{
  "d_mlp": 640,
  "norm_place": "pre",
  "positions": "rope",
  "qk_norm": false,
  "attn_scale": 0.177,
  "init_std_qkv": 0.0223,
  "init_std_up": 0.0223,
  "decay_fraction": 0.922,
  "batch_tokens": 65536,
  "steps": 5645
}
Each number is 500 + 50 x the weight over its row's rms, rounded and kept within 0 to 999. Layers, rows and columns count from 0. Numbers have three digits each. The size before them is the row's rms in percent of the matrix's.

# down: layer 8 MLP down (transposed), 640x160, rms 0.0986, rows 85-264, columns 32-63
# up: layer 8 MLP up, 640x160, rms 0.107, rows 86-265, columns 32-63
down85 088:525386497571452515418496470503480492583503461550534421527514491596558511561407577553593426494442
up86 104:442591544522482516495533466469464533520454473547526537543460560590505570486506527438422558543395
down86 097:544448498537554521510453569464484483473541596496545447507485526505552506479443537615451525483489
up87 124:525365528469507474502516520590544489487572549499549517493547474536475515572491469565509384479485
down87 127:551587467477514467496560499518549480448421535499471519449495440450433358618560488491524547557533
up88 100:502524414489490474584533562456458509420490486467435538452500440462469473442494545479505389519484
down88 097:476541485558520548534513515564566553506524475543451498466530470462541493458435524453552459528481
up89 085:506532458435445491489557489528512570499474434490450580512448493482605579514474552475447388447528
down89 081:568514514507501461463545478457563483495519492546418456566404446435550403469532505585530549501585
up90 133:521529563469486520401532504517539573391514501506440524426527549488523560524513544482447424508449
down90 151:447489503442577417489468558573547543403476441514512461509443555460503459442570519485532470506530
up91 125:522489451532500518570452456580458501438542534527446498544552515502533555546416462493490407543523
down91 135:593441554490531484569472442535590513595434396477450471514588500526541506442439466417504492506438
up92 110:440555533578471441499496621491430492469471521517605587490547455594500556465425591480437505503441
down92 099:478472447562540523516464484496446577544450506549499456492523513522625527632502509495505473441467
up93 100:585480483503485547571443513487476503546429541455471517516455465500407528547543520544578451519470
down93 100:479522551466473446540486532447560479540526486456556533449463526508599570468534480496505469567452
up94 082:461393446514537515506528554449532589416517584593470551540474557624458584521519474404538470546492
down94 082:578607561400486483530528438465502527487585570485561528542527485539545401481445567535547500482454
up95 100:442457442546523513515502531492435515403576548545557570550534419599549550441466432462532488491447
down95 096:540470406526500467477545488454464508505498530496448504526488535423438444461527518460434520521518
up96 100:535404536534529517476506510527598484443518549608553419516552529382506498517499486458516489512543
down96 100:569454462431413499522458563529426514456471485483475494502455415447446505473522519506474526529465
up97 091:519539472543492561448436423509461436484562505507507561508497476471322521469457543446568522497526
down97 101:549488481514543486439470586503488487403531502526535553476545437539415567449486515534451506465446
up98 082:486512482529493544485581493456521567436497476554463510432537550431451519439533541456545350554474
down98 086:542512558456517515474435467483553549504525529497487520526526492444526438450619475469548538517539
up99 096:438514526449431393525569586502451582460514492506499540496451530567428593466437445458489470544542
down99 082:439498517535484414521460541538483552570527495507470581439522524451485439512469480503460558494544
up100 122:568423562479506495476543439549451509485488552503453536423489526564458485500371524432473462493458
down100 143:468574409446526473458491471576542393545424573459491481574543579503543404555479550484578514502502
up101 131:604453612510533417566501510514472465517507554503498522551473546522486520481508457507454429424438
down101 145:453535438478473568487595398444488553581444451451461513519461505484541556480432417610521538487511
up102 088:495492436504486485493507615525501580487460545564523511513542482465464499456444471439480558546439
down102 090:527534530467593515472534529496551454469553519449515428500571451411533443499441482513580414475501
up103 106:564544463456609517530461541545487484439546495522536590557500505510514519560447457513618436534549
down103 116:452469563511456442503546554543485553592434482454551613446486476511441529526466554471463566496536
up104 086:481467465464507515486440449474534548517530454430552544489588486455472459476510562434522439521540
down104 081:508460508491538502494462493535535531528535443486397438559529425545504490453443545522562574507481
up105 122:549463499463567428480444485478487435442515552558471515535486475529532560577567520526471429555484
down105 120:469490475481495500490516533490431468436454485509610504464496446468488479456463538562486424533520
up106 075:396513490479475504487595501410554594522501455501424487432593449559623531556409489453504508524487
down106 083:610425543487532491499511518501467503502468484527603478570517465516518526464436502618472417511418
up107 111:600503479514614473573502495445508544485522562516538563422441452535480534390489433512521446491389
down107 109:522626442457505456480548513475495495508531596569493555619483511443450522506501477437479496387497
up108 116:502399482535660408482493486553496505504418539434554464574423554511492489582488507449552518514514
down108 117:497569526570440485446491577424428450557574591553545469418522439477505472493498479559473533536578
up109 114:511440409480565452559480576505391446479483503528490515485475476491598567490591529591514495476439
down109 133:503455530447539468527579470488607493534440359559442576536508531476433542542446377518406436468508
up110 102:458558479569500390477573541442570459546428574539573537501461554539556556434503520461440494501534
down110 098:502512456412371515543521465581548506513510485537486519579393557496564518580457517448538467596502
up111 084:470556496547483491561546540531505594438483476549547462507484562453457557553507591434442526599533
down111 091:503404575413444476438509547560467549518528510529537451518548403532576546396491496495506567463535
up112 100:421460494447550457547588516391497507437458519458443490573446455528537600559441426527597441508524
down112 094:513498478602468538477541518533408512489530567441493432475404511500481428403533570486522484514552
up113 081:516409522472589481464429484553479486479396517564463539540440531528462511458434444559508506536529
down113 081:510470487482551482462469431472554536532464446560519448458500495474523420586545528420567528500495
up114 115:508526387504516491544518514590447507479497471623473528479499516529568510466457444480542411506527
down114 127:549431457515450515523548557498507576533399529514501404536453436513448479515556460435536532550551
up115 078:475511574544530510550450476596488442438534535569480574504517530496537502474445466446534519493387
down115 082:548423515545443534484566486473414429561495454529557376540503492516546524587520554516481427497523
up116 129:564444536490463536552506492537494436443534530540536609472588577558436469443532597465435404485449
down116 147:509484533542395547520518487565618460527456521432491517529545592462612459573507479500442515521468
up117 100:493540387484434502446509528454547569471510579501596463509489506632490529478475452455510514565475
down117 096:536456536435519515454497513436478495549541530463482561434478497491493506526537473525429511426599
up118 098:479505453532468541471536445480389532461603505486554623460437474550418626442495505535481412562441
down118 102:542524525538495509559486535472523491549477489545516431543560495414416459507439504474509528617461
up119 121:547535445457565466463556519523480445525447605502481493620485496444415500526489489498527528460343
down119 121:535567443615442541500496523418525526469505557483604517522470425522516415535578511472506508563444
up120 078:551449450484570522522484542509441556532451566511447513547564431547481472556418537474463479555543
down120 088:524386535549406473465531487478535480520467419479555474520453480603497487510517480533527405493444
up121 076:490508505522511450542464499522483545504489501476475520526545573490457510558536551501414488489465
down121 077:474489487441515537519500567410474479518497459503485505513555553552479449464474521609580464534531
up122 119:459454521509462552499444511448537519402486459543587631482539444458593503501501576505470468449522
down122 111:413530565425625489528476471451514585519587496417490466517504547496534428501537542485528488520430
up123 088:444520494558538552494495512544426515399509524485566534472559455445494553492524476498486407521551
down123 077:523520482454583410536474501573492517507577532495418547494459511493495502424431440583494490454483
up124 105:512525539508487480446417461502412476482417500586508514547527446488564516468419540431440503506498
down124 095:596495460476568512496464431465506546462583536550521521530452590554519417565580446533608497442536
up125 095:381626476554495447509543586448451503499517555534564553524502444514527579459481453535451518441459
down125 112:569458448515512472504487492501482504457523554391496466418429443505415514513499416537401477485489
up126 092:547475395470553461529593507574564513476507653598505561538525531509465425459426500473548487451527
down126 093:477449535484497553420512501475460584534492526434518539447501499507431629457498467499465580605551
up127 082:557422462449460461503529423537492494509399628527571478574476521516520530477413538509556426465574
down127 086:579499468471519532469489529463530485434512487497445523514413513463465495520475479517470580547487
up128 093:521478491479534451528505468507487469496462536510528494520527434567442554475558618401526371463471
down128 092:456469494489551494492579445524443556472481530472472537540406447473534497471505481559489599500549
up129 119:532380554485519444458387519552495491492523532577460537445459477550531551487481538470565434510491
down129 130:464537526578495540568520570497503525530496544509614435434490543553486534469480497518447558483542
up130 123:498514446492409483510551507586422503409450545557540446508510479514598559583463481506433520503522
down130 127:518573487491480451550497582583428542566478494535509424500513483539465508460440492527447460545589
up131 086:517458542534650544432492477557481548402489503499413493530556580498441499514492480409528455536475
down131 089:567515444481481505530485431490633454528511514585492524524499523566585525448587509428505483518436
up132 093:539526459458522527586572458513530510410436553613523550501470525511468562525504427503556472574505
down132 088:454503563468475505481534505445534509470533501520472548540436474514489498500469465500497452460458
up133 098:425541610507458521528439483498560465493576570576522458432578533517463521520491480439402493445461
down133 093:501516479509425534390533505528552450518423527457453466581572515507604447498477457540511579463459
up134 091:412489486496502511521458542539386439498522560511439554529578549555430469451406453415573595443512
down134 099:461521550450510582433545431538444523528463542492570456492399456469563537442418520460492519528445
up135 099:503442505466477513471519506488488584528514385437473466438537502550468518414487483482465513564450
down135 097:510420438454431464485504462530523491383460554537508476580490439455506512543573465491429481476528
up136 092:610449385493494476483485470499468409483360484483437545456500516581452521518508539505466504549526
down136 080:496580486488502548510486427449546487581450603496540590494540521442505414545458547560455578459567
up137 120:557478443508495486545614592615556542365472497513467453464516522471467588507434504448480452509516
down137 139:551468493505520381584467486474508546532462524555449465524483544551483522480464588527488504373435
up138 101:583365433481536480559453477457526481397529555438469561474454406529488586572489482480669455399467
down138 104:435576563556516443506497539567486465490509443441478425495536515495535533495501491557425503484438
up139 108:516456595457492518503458474516506489428440406605482489538466500534536525456416481446526515509475
down139 109:516585539528482541507444474481499453462556480489482585527461548521591519496540581504505491544492
up140 116:478444393529576561564483519580493542369527569466473538567559557533509540549505528464495431458466
down140 117:395578551573484489540514448468495528498526529542511540459515408459536515540445586521507531492463
up141 127:623487469490508465494574534516518536462544535545528518422539469507478458501514524478436446525478
down141 137:518522421454530548521520491532389425401494544531467429553443392506427540530491518576512592472481
up142 080:499466453467554460463421604508484549536457483553523567474531470531494533393448479473553578531594
down142 081:501504517565486515395460454456534524547424502467581393524502441532535438669409593505483460519480
up143 092:477457444587483379558523533477476540521448512515529520512503480485534577557517429579502495535521
down143 083:522534450476587529496456575480478474559413480492536470452579457478459517531501457566502553527484
up144 100:479375441508484568422505507502457485466452458450530506520476575509527446481518376526433385488474
down144 092:451506496461481485557546511505544566498466565415446436443481545506563469586491500539587411395441
up145 087:429451497525541522590477547472392490510479394451479508537426476548466526523480469481542531504455
down145 098:518531436463432474531535422458604476592563469597528503522494488501586543467487535477610414486394
up146 085:494465443480561436571587516434456472487469613426509536476510430545509503549504417518511483457515
down146 086:518447492607434488504482428513492531473547509468436490524428528480365514414442501505431538558456
up147 121:500460412544551413518501466483517498540441540481534543534526472538548532500434540486489476499444
down147 134:449399524510382511485482525457583508514510545461457547454517457530505540585489497480499470510472
up148 081:474509559514490551467363521592379602505453470516552550474419570470517494515536503525439524580504
down148 083:522552431465525492496615501368498531556434545542366397563591459512435428562516623452556464469496
up149 124:504569515617487523451453440488430503479497521594485523433521526528437468460473492467471410514481
down149 130:492577472492516522450450489437533480535423521558538401438497494499605496442417540477550415494477
up150 128:458543474486504492495494426392487556461556566467485491443422574538455618491515453437492458564474
down150 104:433562575418422557520541461442487585534532449437397557531421522545440490504465476470456448512495
up151 074:409505540469545528555504523558464400442549443566419505453492513557501517549439467469530502457537
down151 078:566471518563479522471575460454488497509460439489516504541479541481528477487494617530548480461422
up152 120:572452520571459511501554580470434501494519537527555481523439492559536567618484490539499507598513
down152 120:456573473523505576546424444528547541495518557529485489482566604389576508426515474453503460462511
up153 111:453450506487377510549500527554556532425483481475491410445538482505368537488467464548557433639520
down153 116:363524486510534526514462536506488482426402637436481539526472487548577515460465560436465528431390
up154 079:390492486558434458514516526510563518485587513524494543486567518505525545480553472438458503482422
down154 089:549480469517467494465549445475445554562430466432531449571368475483483473516489514561549474553493
up155 091:464467469569466525462436539467507499475552567522521496428526541485440545576480455472431499462480
down155 097:431465554464539453372563456558545566582514457533432519503486533528380499502516491563531403504528
up156 088:556482534533524540506564556466536479462414519482525472528540549595551537433465488454419547544486
down156 083:521478476547464456489473516491605442577537451531563481479540514412505565562515550512569434473425
up157 112:530467577519606474444525563662495530422500531488460500509560536506519483515523440369442456537464
down157 115:443434515521458492449514520472556428430548558470472380521527522462458535546438527540480499504544
up158 071:463549483531539382451492532575517559555544500495485520508498511482487608501539453414536567476605
down158 077:568411583578472486375500434439480466592517387454635477517511448488509469498501546567527508512415
up159 079:556544557499521442596473561502474477448401537563511596493554523509556452454462571462464502526385
down159 084:522614512523499496371559470475499525603526531503423515379442488455452511462454471482568458516452
up160 122:496346538541519434528443526475574494546591442524411451547448507504481572448494498527493418446504
down160 119:441504446550498512470533515481426452510509501493466484550611508546484512441554458522444480490536
up161 121:592521461489535466403470452517484501428470610580487458534497441556457571538447412564521457531452
down161 119:494549521521469513600463558497493484583546547524508444476488540539501582477438490529503597392480
up162 094:459496480551500507556428524549510545521549455531565500552388437488552500530480447487583504524499
down162 084:589530495513458519464385490444543538468508479556600521605463392440480526518526559520471573486571
up163 086:495527415500436549561548451557457586577448491525515516481521507532519500449441437492469477438508
down163 079:474489429474552449491464473489495464420637501443509502567512512517659520511524531500542545589486
up164 108:464460464517544419583496599584469516455518549539505503520548555596461537499448551406523479437520
down164 091:428513480491530500583481620521489506470532564460518539496479582502487543495496491449453563479552
up165 081:479455470600528432520600577543504519509377493492424516562431480531443521451415455467483477486512
down165 083:596514448441490447424500370471562417531584497487490463438465512524491542488573441446521490523562
up166 095:464505554622551520477432458487529531436483518542561508415515495515381456602516425521587417555476
down166 099:552536513445405566464563482556513505446536447509472447547495480599529514442466419541450508486518
up167 079:402445460509492583597477541508485509455531461574571549495554506508504476507412523414553563514461
down167 082:474495417631448527439534471544532502583519460474521420559418449485479504527483590570541449457515
up168 080:429487511535554494414536602501509573399519479594567519503567565513488599469425539403529529553467
down168 084:501524487462455514552430480530513565511519551516477399522502524469515513414561442507537484447542
up169 132:551435580439505435507517513476539506486480501500501504380520595484562475530501471477567480467448
down169 164:529591443455569489515438440426520448466511502481460488495507495499496477543390441498493414570505
up170 109:576502526549459559560536545508520417455515584631525464548534523538450505456528551494505490505453
down170 108:475424443518500510517513496542522425499492519450526470519489536500564464556529501495615450448499
up171 116:486482416494455514576504425497541504576521515546556592497541547444545482457503582422586500495403
down171 117:595526519495515451562447609401478495485601513498531550445524445571401512492532532470483475447531
up172 100:520487474478495422509525443510620486373429545580479512445544613495382558417499544410491454468499
down172 106:540492503481381554515493467468511523555562493444497511607488549502475549564544490427558529561459
up173 084:570450494504527419543464560562504595525414521521462511548515518483474488471490430522452450532522
down173 091:509519498512447480433470433437515530546468486425502534524454525541450509516450513563547534441476
up174 087:480499458528439493476459630541538596452554512591480549548501526479525519470506477434427515538422
down174 084:447451482513444504463522496521508474505505526484497435537587493380526424523442573515440426445511
up175 093:483441511498517448509411514536403541538517508553535565566537506529554515505516584430440562552458
down175 083:481479489533567441448614487366501461544476526447585500465471555466465473533394465509492530426457
up176 087:519501546503540518512483515542521542470487556539611545506527513499498530493546441476411362485562
down176 082:525427471532462489458450416491484581473496489497425438507397431430548577521579532540509507471525
up177 081:428431482559507436590512586543500549553412482464629502513464466442502539518451507392554556525529
down177 089:544499567578472507439504525528458471478485472440609462441582411502501396442463393517464556488459
up178 143:431537423506524437562506580470460563419502524560481559481489634498436546458465455451472462576485
down178 084:488509510481521461508506505510504452521509532545521579473494557457498522533471497545529489515481
up179 115:528461530536566554459444573441455531429485492535442417547516491503502479489493473489476350500476
down179 115:484540484469543509445520587399518519471522489462448461392508496442398465492496543506498453490523
up180 081:525476500572561486382467592492562480477490555552535500571547502525509453523532460491532491459541
down180 094:616481429447438437590480504524454616477582479511569444510502459537451477464513557565500498496460
up181 126:501472466515500488499544541510540451430512607555519556507575593599512567520441468434537480466494
down181 082:500492476502545461490490537516552546515494554468498516483495553485456545508521507485473536493521
up182 092:541487558531579437490422572587455523458534572478543546436497472517522467488433613495533465486511
down182 077:518475460594373508506447513465516561524522480521457499510470486509506528583568477499493512491620
up183 104:538413483488424502482484572507481568418525515523472538514568500499546562530488454488473425509511
down183 103:499463460521520463468490491531439434467445542378520526524538526456579465466464444465478553484546
up184 098:494510502571541456437444536508461495512597548599595549532531521513491564515451492449517526543377
down184 098:608484448488479535539437437546446554445503473484470418547521532522490350521562468397509513460561
up185 126:526566557458501430516430461482445545494435543515462468486482552463499513479467507527492440472462
down185 136:500449536451428536441506454489542482508436386552555483494518472516560537428537450484552394477437
up186 097:444529418608559444481494592508452539485539477476480513479542495467453461510501655509482529637473
down186 101:432447535472483499469539532447517510478488623566543513475467520649521432515466505517483452452500
up187 080:445509497480489443495529536491450544457550532473492522487449578552439533543408519462506562500497
down187 073:495531477490492480539487580517503499526513507504518474474466596480458473506475504532491531467506
up188 090:510433576635609437459462499482562431464546476583541578617446542529499568465513562514580527515550
down188 093:607492490491508551510503596453562531443500552461535492536471454517537491439445486489530513437417
up189 095:487558519534432459582532527407393492521490541411498546443554524478475571471493511532500515566545
down189 102:438478497498553390489513442439501588451553457481452457510445472536556531437559461518433434476435
up190 085:449490476560521457469509558471448620460534551499549502576442519607420610555426459483508461539453
down190 083:482483501479554571461476462522481480504490514536508546523490503441501376453460556499508482451609
up191 078:504460537512545559466439562576493539509422531501433514561429536424423540573569452462458529542518
down191 077:494579471437473484507503456445497528533454513474520540392485477563508513434471561550489502513434
up192 099:451559480612539513405488554520391510525500557528376601516473499531502519549521508489519508543450
down192 091:510399505536414490599416427467531546505506524490535500499449465476540510522503488474534404506411
up193 089:502534482602513502514498523505463610467442478501584512542520515495546483498558469566410534539517
down193 089:560547446537442486478495432497536505471383527455532521494521534422455519549533491496466534498491
up194 087:477521471602497485472417603523321604512506478608540551461587464536527487527535425583530454510522
down194 084:559480427532530552398499455514452477522495525501485572509486526490536561471526487450518575476624
up195 123:528413442487572443490415533493473432571497506573539482530407451557538545424523423549612502448474
down195 137:430526507515556545500484513551454601521508479452427504461423503485430509424481413563442497498520
up196 111:546502399529497464513554505489494424569434584466503519492558590528531565563454494503469525504444
down196 120:510526581492516607495559557430450484520514521495568542483536512463499391517496464489411562501528
up197 096:444468510607412542457475559523417546535495497616542470540545533478494466505491521539484521544386
down197 080:461520479518465450526520514465522514470491430389507490506448471550459467356520436532580589557482
up198 090:400564486486461438503545509483503586509488542608590508518524595517536601516443547442573562497456
down198 083:525507437469506433491535551584528546522555523436506546473424441485510532517474511555449473517475
up199 092:578420539548519490556476503536605472490458520455406474461578584485505461416459590507508423580488
down199 089:462644493429487558521521399531446486521495472510538490541454493564494527609583560406453441373522
up200 119:607481488510533443484533479396482549343509562465583497504429600514511556505536490544475428548526
down200 134:510437492450489466460467509485455556468542465513384468455475461538446492570455452404499509445521
up201 095:462496439534414487521517531576538581461512548559639552567477493521533515490467588502413496510409
down201 094:521523519555488452493481462477408462486488492448406493561467510522579495516453524411532418494531
up202 113:546506555561540444512473429515572542440493565527441465412552525496526579508418489435463473476414
down202 124:531618512448496486432546477494482434573552424522541472525611441629470462500334447521479539478484
up203 130:508484487513494490509539541428514435480509508520511469489442582525485519561530572528520496482422
down203 142:554464525504487483507535515454578537535443547441451449424410483516438492547471465498526558492537
up204 099:493485471515585467474397488499460514486448562584474561432539508459450583497480478448458522533546
down204 080:585502487500487521517552488550562474442515546566485547493465594488410477472506488552539460515502
up205 086:509535498525499517459501587485519591492421510544517485512473447497469511428414569479533525550592
down205 084:470404480536526448453553426509501524513546401388476463468529568573431503489485481598381508552459
up206 114:524441411439523494492506452472579520445435425575535435523512527517501518481484434488516511477501
down206 115:477393518574440509492406535467510565452473553393477463395501484477416562482490470537610516470565
up207 123:503539456513444478594475457469420526530453554553556536480540498463595531503500509519507499546449
down207 123:459596511455504517467505440497527478467433526528473487415473522577545429395527530477508519567486
up208 124:431533538554407526553470522488514539472551488689553565505404499493588581535543536522548553490493
down208 125:442487508405500497434562506493507497534436524539550386533532449458523503476458613424482587444530
up209 085:472502452533489379407550485459501537542499566533497547517525543481520564548530470468517471515536
down209 088:482506505502481612553460457473580495462503564498463510510492434580476495416485627564545521518423
up210 124:511520489521450400603487437445454576485425541491528498399551539583424553529544527521502449637480
down210 119:434532477453386601533502514523383488570504565507372462502387548568548471601587545488567488478509
up211 082:443515472507552501508566505490416448513481559532510578535502507477456514488398553449514550568544
down211 078:549416447486507581519469484531473520451458510491568472548524413621479473452537520509434525509537
up212 085:440478439501605522532478535508533523345534618466492518533531577484521516452390522518524455514525
down212 085:506548474521535510465535430575534581566501503556574525463508515460537449483464549473512456502532
up213 127:547491497505471458461479500496394503463523503551461523419446474505546520555491511498567381465552
down213 158:517550490424400492498560418530512539498591464443500460587458575541547554399457544486442542418506
up214 092:554370475549572525531463490488544431423579490488570495410621522596418500484462482402611506660512
down214 093:567516498358456458528437597421464534525429420519533476578507401373497520657504497476488487541499
up215 097:530489392448477534410501505514498491472470485585535585477533444552596502438430531490492448452476
down215 096:591506579509510458490514491469440459493507476494540523542381609528490428468545537475506479490399
up216 140:518467418478525378546545517511520464451465542607453533429519546497493510523439465428496526459502
down216 107:512530441460443466487465484448519464414488501475466512530529533438487549510478453529484454512457
up217 095:474503372550481443502505540562486493474582562546507589476469501480443577504421447479516465536446
down217 080:512524470510525422509531428509554444553465519493502473529505464531485467502430449519521547516518
up218 115:602451492474481500539571455519450558471357537527446488513599502539425474519391543494459490508445
down218 109:576403580545435566403448553505494452528546444471438486536455487441483467518561561420446610522535
up219 092:471581462526560443560491556508492456419596568590522630484554532591475568498473477426528531609501
down219 077:469550491512523415524483536440479501507488606431537510482471523527534464534454565524415490473529
up220 122:644447472540520411506525534568491441414505454523443431540491533520497481498556486505499493463433
down220 129:431460507484494459609483534382609493498497510524532432586392488479490573477439566575507426522480
up221 099:551457504453483513484503513487498579465371540528570526502553497556518495482442537421477444547472
down221 099:491524403487552575485440496351549476586490429567443541543522587490521524513512490544496430517378
up222 092:372545502566460437563528501541444520506539443524503535441457532469523523487523441490568483615430
down222 085:509498435455488426478482503519443505516533587576545431543550583437495558577545560424507483476490
up223 084:489424509513509562497422556552428524537452476465518501556484495529515535477423465485487509524501
down223 094:581530448503481517458520418507543497542582440449511502456490464430531546541504541538626444493488
up224 082:534448460642450417560544475527546559402504534496579492516586545546493530540483526437474490532406
down224 083:469464410459566554517499521466468457548515466512527486519460444496526520561485507445491483489518
up225 098:552478424544481407568444524505528473454590584504523573479474518554511497434487423439565467531503
down225 098:546445456491526514455526509597470593542509527438522473481551483383489510451483439531478466402538
up226 081:405499507516488485555565530463466510483572458429443500563500473499532514595492545489497474477498
down226 082:522455574534542481480541438516472490525575430499449404478489521509485410496448479504556514457501
up227 090:480486539566436511524506494536508561506436567535506484457594523504513511498519557513430524532547
down227 077:483548491492543509517420499441428570509432460442570489513487570525439524439551475473553501572464
up228 081:567525421524536481529566479559541473443501518484459475484491475568388481497463418442555500512482
down228 082:520416426504431510542543451413547491533505435495467422537513571491473404418499557567488507487568
up229 119:447528401471442424548448507534445530461451543511529578483564514538483584554435530402434469548505
down229 084:455532533496452458523461520513487502519518523444429523502450523455492473484540438539468515550553
up230 089:417553477488522508490467543544500535489475488506616532489524441486504585533400478412570521517493
down230 088:532424460558450514498503514489473427551470431517480455552597452535587453521452472565453562456502
up231 120:464506423484547427585527536562400451485542514499524550606469556485490484563494394442587538527441
down231 122:449526517472414423446535463475537410468520489518470514454542532546556563449502549479437518512502
up232 095:488553452549475519534503527438434509540490559570535540497453512528519592587503493426496477571537
down232 086:478525522445482550463566599437550522523492531420562458461555536568451546462451524420534487473497
up233 091:455524452521461546510450643560404525513556507443447428507563432518440462459542502526519509501434
down233 086:562529556494489517595456535558504464512470485557477513518461510466486382553502570501535528510447
up234 130:485523425451530402533548483490519579457490558478513541498556549574438501491510518416581470665518
down234 102:562530523422527500520530514466525601515604558452469511476453619516454529418546439453551499487509
up235 098:597469474531502440509457524527423477447377561556568572544559482495547567425451470555469498572514
down235 090:462475444494594475457490544484476483549532486465418425432432493518529515563495516458438472496474
up236 086:429420488517508433494436612482495591467394454462444598494470538523428460487527599441436473569546
down236 082:475514570515480519512435451488538551513550445537501443419538505503465484488461459490517457466502
up237 094:374559388565513410549525527529441539508533476482463497441460478492447541483565493531543458536479
down237 098:534455520482504473552551491468573535512492460479579507606561468530471547455395538436579482499500
up238 112:555498532567521498533496565545486475419524506528493497491430523512407555611566519462443478434486
down238 114:519480501422449404546585461553501473590584484525519534563584535468513516565523423443518457471437
up239 101:528537463517547417484440548474501542394497561565449540467457569498550467396560583486572460554514
down239 107:590523518509473529493492391513499550539486405498483517573544492568575428555497455509418541503430
up240 086:604513460469512450578497525354492449402560497522459498564505484511422511563550458497494480502450
down240 100:541484497588490477504426545543521518566512507531479485452492441462512452449540534414468552501545
up241 093:511433382490443432500569500487486591532520580552535519489425526432581446551433532450465461462536
down241 093:363531601488472575483551531485464569444508440550466480490550516499529461469448429505466500502554
up242 077:481493373617490492469500555532518650392573533576497580466509611482529512554536566413417425512499
down242 077:552537476423547594505499468393526442540477512477530428468556552535526493513523508518496493514473
up243 122:574507458535481515567550499456512474561512479475546508471601507471323498558570503558528477561355
down243 125:468496513486457529486524488464422572519493574477556441445552346520484576474505510513454471571543
up244 114:581535514528427418570574517490520511459557538557619548501513489460552523463487495495446504442425
down244 116:516427580452546515492572561509490487555484503543520486473586455567474415525516546598498510448498
up245 100:558470462503441369483401495477503518507500509539582537577425573639456571558489470520488493534472
down245 089:484521509531567509512516510568443507477567519478542559458482464480539562505474482484497586491545
up246 101:532438413550479425428469504600557481478465532567546570576393442603520557457456475543518440473524
down246 094:619527432386548506574497555494530471477564440458435509489579534488453556432401485548477550524474
up247 096:471475516541460482582610442479514437495442506547576551450536529514490521476514605434522558534424
down247 090:587567546450537578480472532497470541561592495514456493513391399492492518543583518416526449558535
up248 106:488518549562616537493458531512428532525555526553548515412531462478457617549518480469603498452392
down248 093:434481574534470464384520483471484487486543415550462549540486496395514501547455464469490574543593
up249 086:444542505472456524486603520467525487539589513522427535392475444597489464444456477458595500531462
down249 091:454458482464450465470583454541500538505576547459450463455464578464568417489461409494414563485570
up250 122:554435531518500395495547573501490511493464526449399597532525555538423447550435561538550479503507
down250 131:585451408542464465470491519508570596442555488547426507434449583539483540445563497495419538463327
up251 079:443478558590545559575424501484439517526586507428533464449471442547438504513585448484428494454510
down251 078:512501520514470554458555542422537496523414451467469502512557549410447536590499548487583569494483
up252 115:505483454538498478477475564470542414451550502450458550574440448585570554510493531554586453565466
down252 125:521501519460461516551368449500481437468456458490494571553528588518504464478563470366577554445570
up253 096:474527541460552543395426508443557481557569508531439500462462464609416551618569529526511467554428
down253 091:494523507535406535451565501555474516543468371523529401533479552474580485633470482519552523476557
up254 078:520489521515498557515427520575459422546480519536413581493519546548559547491444491454571452426454
down254 086:599480581454474417488552505465489432515575430424496349506522520517493496564533571535517410499467
up255 081:433460487515494542459609535463491500514493503585561471497481495585447672465406493417565523502537
down255 085:531497494503489384497509491473466454497500497428544513530485465497505510403531531567463509506490
up256 099:467544547528439489577462570485468527438409550548500634423470551528491526498454529519515517559513
down256 068:450463496532498504489503531485499491464504522522510510481445564496469521503548539536468522508557
up257 120:615499398501430415521526531549508468489530528599518550480502484470557491511517503455537419483454
down257 121:520452408390468472546430549494624414562441503558547451498546512464444438434543530449442592461471
up258 105:530484469453524463555468461548395469521424524471553555447414494546410558457463469509508483474527
down258 096:504496467524520407483471587449526517477565490528473414494477514408475450491527443546502449502410
up259 117:567440561495476548427524539492447474484490530507576462528449559518485631534518461447510517512493
down259 121:452432552472468502569534514508611501552508479515527473522462635511451387595495456496449524484491
up260 085:482480472516664519550476593452424582432497523482473503499432456496431613422472526496565454625509
down260 083:508562544435438542338563476484563478531477599478519483499554604524554432488497533565514510501430
up261 099:560457376539529506512556497580486504410475480512527482454516499455539502425431485514607482492514
down261 097:506540510532474552473498556460506491520495592508437507547597564491535522516544470407493430455501
up262 082:541465490489517455572432573612424595530538397425499473393525476420562398573460503556482463465486
down262 089:485547450519458553426538514568516523542539510590521565494480536421521398495461543526501557479475
up263 084:444512453489528426465515542527421463489538464557528492522519503489587435491430488414584537513503
down263 085:549493433483408601445552446531550485527497565435463460429587423553418529540578474510477536471464
up264 116:510520397512490515549524499470503560482614557526523504365553579459537531510504496494581475572453
down264 117:460368496402437474496522543450534539525559552527453467445495435508474585498422603524529555474542
up265 103:440507478503428490445537529538442508477555481621591497489520498494456593498499607525514443591525